{
  "n_layer": 14,
  "d_model": 64,
  "n_head": 2,
  "n_kv_head": 2,
  "head_dim": 32,
  "d_mlp": 192,
  "vocab_size": 2048,
  "activation": "geglu",
  "norm": "layernorm",
  "norm_place": "pre",
  "norm_eps": 1e-05,
  "positions": "rope",
  "rope_base": 10000.0,
  "rope_fraction": 0.25,
  "qk_norm": false,
  "attn_scale": 0.177,
  "bias": "all",
  "tie_embeddings": false,
  "parallel_block": true,
  "extras": ["capped logits"],
  "init": "normal",
  "init_std_qkv": 0.0608,
  "init_std_o": 0.0115,
  "init_std_up": 0.0608,
  "init_std_down": 0.00663,
  "optimizer": "adam_variant",
  "lr": 0.00221,
  "beta1": 0.95,
  "beta2": 0.98,
  "weight_decay": 0.11,
  "lr_head": 0.00522,
  "grad_clip": 2.0,
  "warmup_steps": 210,
  "schedule": "cos",
  "final_lr_fraction": 0.0,
  "batch_tokens": 8192,
  "seq_len": 768,
  "doc_mask": true,
  "train_tokens": 93400000,
  "steps": 11402,
  "dataset": "wikipedia_en"
}
Each number is 50 + 10 x the weight over its row's rms, rounded and kept within 0 to 99. Layers, rows and columns count from 0. The size before them is the row's rms in percent of the matrix's.

# layer 9 MLP down, 64x192, rms 0.121, rows 0-63, columns 144-191
106:37 50 62 54 53 58 65 48 58 57 49 36 29 66 47 35 54 47 57 57 36 44 58 48 57 60 46 51 48 44 49 36 78 49 41 44 38 39 54 35 67 65 39 47 50 47 57 46
096:45 59 48 40 42 55 34 53 51 59 52 57 55 39 51 57 49 58 40 46 58 51 50 51 56 66 27 55 15 47 63 34 38 52 48 57 57 66 43 48 38 56 56 54 54 33 59 55
097:59 45 61 44 47 56 47 70 50 53 52 43 68 48 50 41 47 50 57 49 39 40 62 38 53 41 48 40 57 54 41 56 53 37 41 58 38 39 47 55 56 49 32 57 45 32 55 64
100:42 51 68 46 55 48 45 61 55 36 45 41 55 63 48 52 43 42 62 64 49 71 46 66 57 40 60 56 49 33 60 60 36 58 48 49 47 49 34 56 20 51 52 50 71 64 54 71
089:51 60 44 41 49 53 26 39 42 58 44 70 55 47 57 57 35 82 56 66 43 47 40 61 44 58 55 39 49 59 60 32 44 50 52 66 66 51 49 62 46 49 60 53 40 50 48 54
091:43 52 65 32 56 50 39 42 36 48 47 40 62 47 54 32 37 52 52 54 53 66 60 62 62 51 51 62 43 65 49 57 23 50 47 54 47 55 23 72 60 30 45 61 65 51 48 44
113:68 37 40 38 52 45 44 64 48 52 45 55 66 36 43 65 35 53 69 37 43 54 56 50 50 44 62 53 53 47 61 37 54 64 54 40 63 53 56 51 30 62 55 37 57 60 51 44
087:62 45 48 42 77 62 54 41 31 54 56 65 48 48 56 61 63 59 34 58 48 40 38 41 56 49 69 48 80 65 58 58 54 48 40 41 65 52 59 49 50 74 57 42 55 71 55 55
103:67 65 43 41 43 53 48 84 58 72 58 49 49 34 36 48 31 56 58 60 62 62 34 43 43 43 37 54 52 59 51 70 42 41 67 49 52 49 53 55 55 48 61 49 47 56 46 60
098:49 45 43 49 51 55 45 55 30 52 36 61 42 48 51 42 55 43 44 54 52 59 30 51 53 46 22 67 61 58 52 47 57 54 64 57 41 46 60 43 40 61 37 37 53 69 56 35
088:56 63 53 45 45 32 52 46 49 53 65 66 32 48 74 42 58 47 56 69 45 59 52 28 51 62 46 49 38 39 56 42 37 54 57 45 38 52 48 48 56 55 55 72 34 46 49 31
093:58 58 56 52 41 58 56 50 51 54 47 71 37 48 72 49 52 52 66 49 47 55 46 40 48 44 50 56 53 38 49 58 32 48 45 68 50 40 48 39 39 38 33 57 61 49 45 47
105:39 46 57 49 46 46 49 58 37 42 56 45 67 31 63 48 48 53 55 54 34 51 73 63 61 32 55 41 44 49 36 33 48 59 66 44 63 47 45 32 46 58 53 44 56 56 49 34
091:56 54 41 58 71 45 54 46 66 46 45 47 29 40 47 46 46 49 45 52 44 48 66 50 59 41 46 59 42 37 44 39 51 47 48 57 58 52 35 36 69 30 49 36 51 48 51 50
092:64 60 50 35 69 56 61 75 58 47 58 42 48 53 23 66 44 58 49 25 26 24 43 46 61 41 43 42 50 43 46 44 63 47 43 65 60 52 60 51 57 57 42 45 51 43 50 38
115:51 37 50 59 48 64 48 52 46 49 45 49 43 33 49 67 47 54 65 56 39 43 40 65 49 49 42 43 42 48 43 40 55 67 55 46 46 35 52 41 45 57 51 53 50 54 43 37
096:38 45 49 66 36 57 42 67 60 29 58 57 66 48 46 43 52 66 45 35 44 51 42 54 33 58 38 46 61 48 47 72 72 50 49 69 47 60 66 45 46 41 49 42 56 37 46 61
097:55 54 59 58 37 58 41 56 63 45 47 62 72 63 35 43 41 59 56 60 62 45 37 40 36 62 61 46 52 57 55 47 45 57 41 59 46 44 50 62 61 41 57 34 53 48 35 44
098:61 38 75 41 35 46 39 57 36 63 46 51 40 71 52 47 58 43 61 70 51 69 57 60 61 42 57 50 36 54 43 59 43 58 44 36 52 77 39 52 39 45 55 57 51 54 47 61
096:56 58 58 45 49 42 62 49 39 43 52 46 45 35 58 60 46 58 60 59 80 41 53 61 44 39 57 61 35 47 50 48 50 55 63 49 53 44 47 61 43 41 51 59 45 56 45 60
093:59 56 48 37 43 45 57 51 44 46 61 38 48 52 49 40 43 34 39 34 70 54 48 65 60 57 65 66 37 32 50 60 61 52 53 52 66 57 40 48 45 43 58 37 47 34 59 43
107:50 45 43 51 68 49 42 58 48 42 39 49 44 50 40 46 53 40 45 41 35 30 27 58 52 33 61 66 44 49 52 55 49 56 73 41 43 34 57 46 29 54 40 53 35 39 43 58
112:41 40 49 57 43 41 53 66 37 58 49 33 45 30 58 73 35 66 50 73 62 51 44 42 40 43 42 36 57 42 60 40 50 50 42 58 64 68 55 51 44 43 47 38 51 53 65 68
117:37 33 38 60 57 56 40 49 46 40 47 52 47 54 42 44 44 63 59 65 54 55 49 54 41 59 46 38 69 51 63 56 62 48 43 53 56 49 56 57 35 64 45 50 57 61 50 41
085:38 72 64 51 43 60 56 29 41 45 73 42 47 49 58 39 55 32 29 38 58 57 48 62 64 41 51 48 33 52 43 40 50 61 62 49 60 54 43 40 51 46 45 60 36 45 70 58
114:62 49 43 46 47 53 36 60 48 55 60 55 49 45 33 67 51 49 51 47 64 66 50 35 46 43 63 53 58 25 54 56 52 76 53 44 47 43 47 44 55 43 51 50 49 57 47 47
106:43 57 45 68 56 55 46 45 53 37 33 33 47 43 38 37 61 38 45 54 46 49 53 45 49 75 47 63 46 31 53 50 51 57 60 52 55 61 43 47 41 54 46 40 53 47 68 55
095:38 61 57 41 43 39 54 41 62 40 66 59 48 62 51 44 49 32 32 38 48 52 39 42 55 28 49 65 57 42 57 47 55 49 47 41 52 59 47 61 48 59 49 32 42 28 41 43
110:51 31 52 51 45 66 38 43 38 44 49 51 56 53 48 70 48 65 50 35 41 58 45 67 50 43 55 52 64 51 37 55 50 54 60 40 53 56 42 55 71 44 46 59 44 47 58 57
104:58 60 52 45 53 54 51 52 48 41 46 56 55 47 40 43 58 52 40 57 46 37 53 49 32 63 48 54 56 61 59 45 50 44 43 46 35 49 49 28 54 57 44 39 54 44 40 30
103:51 57 22 55 66 63 57 40 49 69 40 52 30 47 51 45 58 66 56 61 41 33 54 44 33 38 39 59 55 46 34 50 41 49 50 61 45 36 49 42 63 75 49 68 47 46 40 46
096:59 57 65 46 45 40 42 55 39 37 42 47 58 58 47 33 55 49 59 43 58 52 59 44 58 59 52 36 51 44 40 39 49 45 47 36 72 43 50 45 49 41 71 54 44 55 47 50
128:46 67 49 57 29 51 45 64 57 37 57 55 42 67 51 40 58 48 49 44 41 56 52 45 49 53 46 55 52 51 52 69 52 23 51 53 36 57 51 46 47 39 49 48 46 38 45 43
085:31 31 36 56 35 37 56 33 68 49 47 36 63 43 49 51 56 40 45 39 36 40 61 40 55 42 40 51 44 50 33 58 48 39 47 57 45 47 62 55 55 60 51 42 58 47 40 44
105:54 31 36 59 51 39 47 49 62 46 44 50 39 22 57 59 51 43 61 63 38 49 40 62 42 45 51 43 41 61 48 36 52 52 48 60 49 42 54 33 57 53 40 61 56 72 31 47
098:38 51 57 59 62 45 49 46 69 59 51 46 51 67 58 50 57 50 34 34 57 33 67 59 50 35 69 52 60 68 54 70 44 41 64 19 47 68 45 49 44 38 53 59 52 47 55 40
094:61 49 47 35 57 54 42 49 36 45 47 45 56 56 59 46 70 46 47 63 48 46 46 46 32 55 44 42 52 44 61 53 58 45 49 41 49 32 57 24 42 44 66 56 25 69 42 63
094:42 44 42 54 53 39 63 27 26 54 42 40 42 46 58 37 58 47 40 51 52 56 49 46 38 39 39 47 40 49 45 36 40 36 38 51 40 54 54 52 41 42 68 57 48 56 68 63
097:40 57 50 46 64 78 49 54 58 58 30 29 63 43 49 66 49 42 45 70 66 67 51 64 59 59 55 47 50 74 37 55 41 54 51 48 46 52 65 47 62 50 60 65 51 58 36 52
124:59 59 50 45 28 43 51 45 50 63 61 40 68 59 37 43 53 43 58 39 66 75 55 32 52 44 57 52 40 46 40 50 41 51 52 48 55 42 32 51 34 35 56 58 70 45 49 56
093:43 53 38 42 43 46 64 38 62 53 54 44 54 63 71 56 50 56 41 44 55 56 69 46 53 40 63 39 55 54 31 61 55 45 40 46 48 47 52 72 37 62 47 33 39 63 52 56
095:36 20 52 67 37 33 52 50 58 42 47 38 46 45 41 60 41 41 51 43 27 55 53 55 46 59 55 36 33 42 43 61 44 53 42 34 57 40 51 42 41 52 40 64 65 61 52 54
100:42 60 44 51 46 53 55 47 56 52 57 49 52 67 60 57 45 47 41 48 45 30 49 39 58 65 42 56 38 61 76 48 71 56 44 40 38 61 51 56 59 56 47 40 75 42 75 37
098:53 62 65 49 63 52 52 68 50 44 49 56 39 34 50 67 63 58 59 51 69 55 52 38 43 55 53 29 53 55 50 45 49 37 40 53 47 73 37 55 48 50 51 46 38 46 43 48
117:60 40 55 59 68 49 55 45 38 59 53 34 45 40 41 46 51 49 49 62 52 21 47 39 47 42 35 53 45 53 46 43 62 47 42 39 42 51 76 38 61 59 41 56 60 63 53 46
102:52 59 58 36 47 65 52 46 55 46 52 40 41 64 43 37 45 33 42 33 50 53 60 56 67 62 39 59 47 66 64 46 53 46 35 57 50 74 48 54 56 30 46 49 45 27 52 56
086:46 56 60 52 62 52 62 55 67 47 63 39 66 52 37 43 56 52 45 41 46 38 45 34 43 48 35 45 51 49 46 48 60 55 65 53 47 46 56 44 65 63 50 55 39 39 33 53
097:52 52 38 48 48 52 48 54 44 58 62 54 60 69 43 63 34 55 50 54 57 41 40 60 56 72 61 42 48 44 54 66 65 43 66 45 58 56 68 55 46 52 60 47 59 56 41 57
090:48 46 37 51 43 41 58 59 51 47 49 66 54 60 40 57 38 52 46 42 56 51 39 51 43 48 69 35 56 61 61 58 45 53 55 65 48 55 38 59 53 59 66 40 66 47 46 50
097:32 37 59 39 57 52 50 40 49 59 43 58 54 59 59 30 38 56 69 52 54 44 51 62 38 37 51 52 46 57 60 55 55 47 66 56 48 23 45 61 56 28 62 64 44 34 49 67
096:42 51 50 68 41 51 53 48 58 52 50 51 42 24 57 53 50 38 48 56 50 49 58 51 58 59 56 52 60 51 48 38 48 67 54 63 48 40 45 58 41 57 45 53 63 49 61 47
096:53 57 63 30 50 49 39 49 59 54 56 69 46 63 38 35 45 50 58 46 53 44 56 38 54 61 53 38 58 49 54 61 41 69 35 38 58 50 48 48 52 44 41 43 53 67 40 44
101:43 17 27 53 71 49 47 65 34 50 31 35 50 50 32 47 58 40 40 69 40 51 58 63 57 65 59 61 71 49 34 51 63 46 37 40 43 46 60 45 53 56 52 46 60 44 55 41
101:61 42 42 59 48 43 48 43 48 45 46 69 55 56 53 45 63 56 43 46 50 47 73 44 41 44 68 50 51 70 37 41 24 53 48 44 61 45 48 50 48 50 46 60 46 43 61 44
096:46 42 57 61 69 52 49 34 37 54 65 48 51 61 53 55 33 49 41 49 48 54 38 52 50 44 58 60 54 41 54 52 46 53 36 53 58 44 31 59 58 66 41 37 56 41 68 38
096:53 60 44 40 50 61 73 45 60 50 44 50 47 51 60 60 65 50 49 29 61 43 45 26 40 61 49 45 49 42 55 50 57 44 41 44 31 35 49 39 65 28 44 56 37 38 61 51
108:67 46 36 38 61 41 60 59 53 52 48 40 46 55 59 52 42 47 68 50 50 42 32 52 46 47 44 66 44 56 50 52 52 57 45 54 59 48 64 56 52 52 45 63 53 62 63 49
090:42 53 68 48 43 50 72 44 50 46 47 49 46 51 59 51 46 62 41 46 32 45 66 53 51 51 46 70 54 51 60 60 62 52 35 66 58 57 41 51 70 19 51 55 46 42 44 56
099:46 50 37 73 36 42 46 32 60 45 46 60 43 47 56 51 57 46 53 54 57 53 37 43 50 63 32 54 55 52 33 39 42 30 46 61 18 54 65 60 59 51 48 45 48 46 28 47
108:40 59 77 59 30 37 42 28 55 56 36 52 52 51 51 49 55 38 49 42 58 60 41 55 51 39 40 39 61 62 53 54 48 57 61 46 52 39 47 53 51 67 40 45 56 48 33 56
097:60 51 47 54 46 35 63 30 68 67 59 55 55 55 66 60 52 50 50 37 49 53 51 51 46 62 68 49 48 66 57 38 47 59 60 51 45 55 45 62 69 60 51 66 28 71 49 62
097:68 36 28 54 47 51 61 57 52 63 60 65 46 33 42 59 48 54 43 65 66 60 61 54 54 65 60 48 53 46 42 50 49 41 57 58 54 40 63 55 43 50 45 35 46 77 35 64
099:44 62 49 51 55 53 35 47 48 42 51 60 57 57 64 50 59 52 42 40 50 58 46 51 55 48 36 46 44 25 62 39 47 37 51 53 47 56 33 52 54 52 64 50 32 38 63 37
097:55 48 53 51 58 53 43 38 56 50 40 63 52 48 52 41 70 32 48 38 38 51 66 57 56 60 35 56 50 29 48 56 50 54 49 42 51 54 61 44 41 39 54 53 23 41 63 56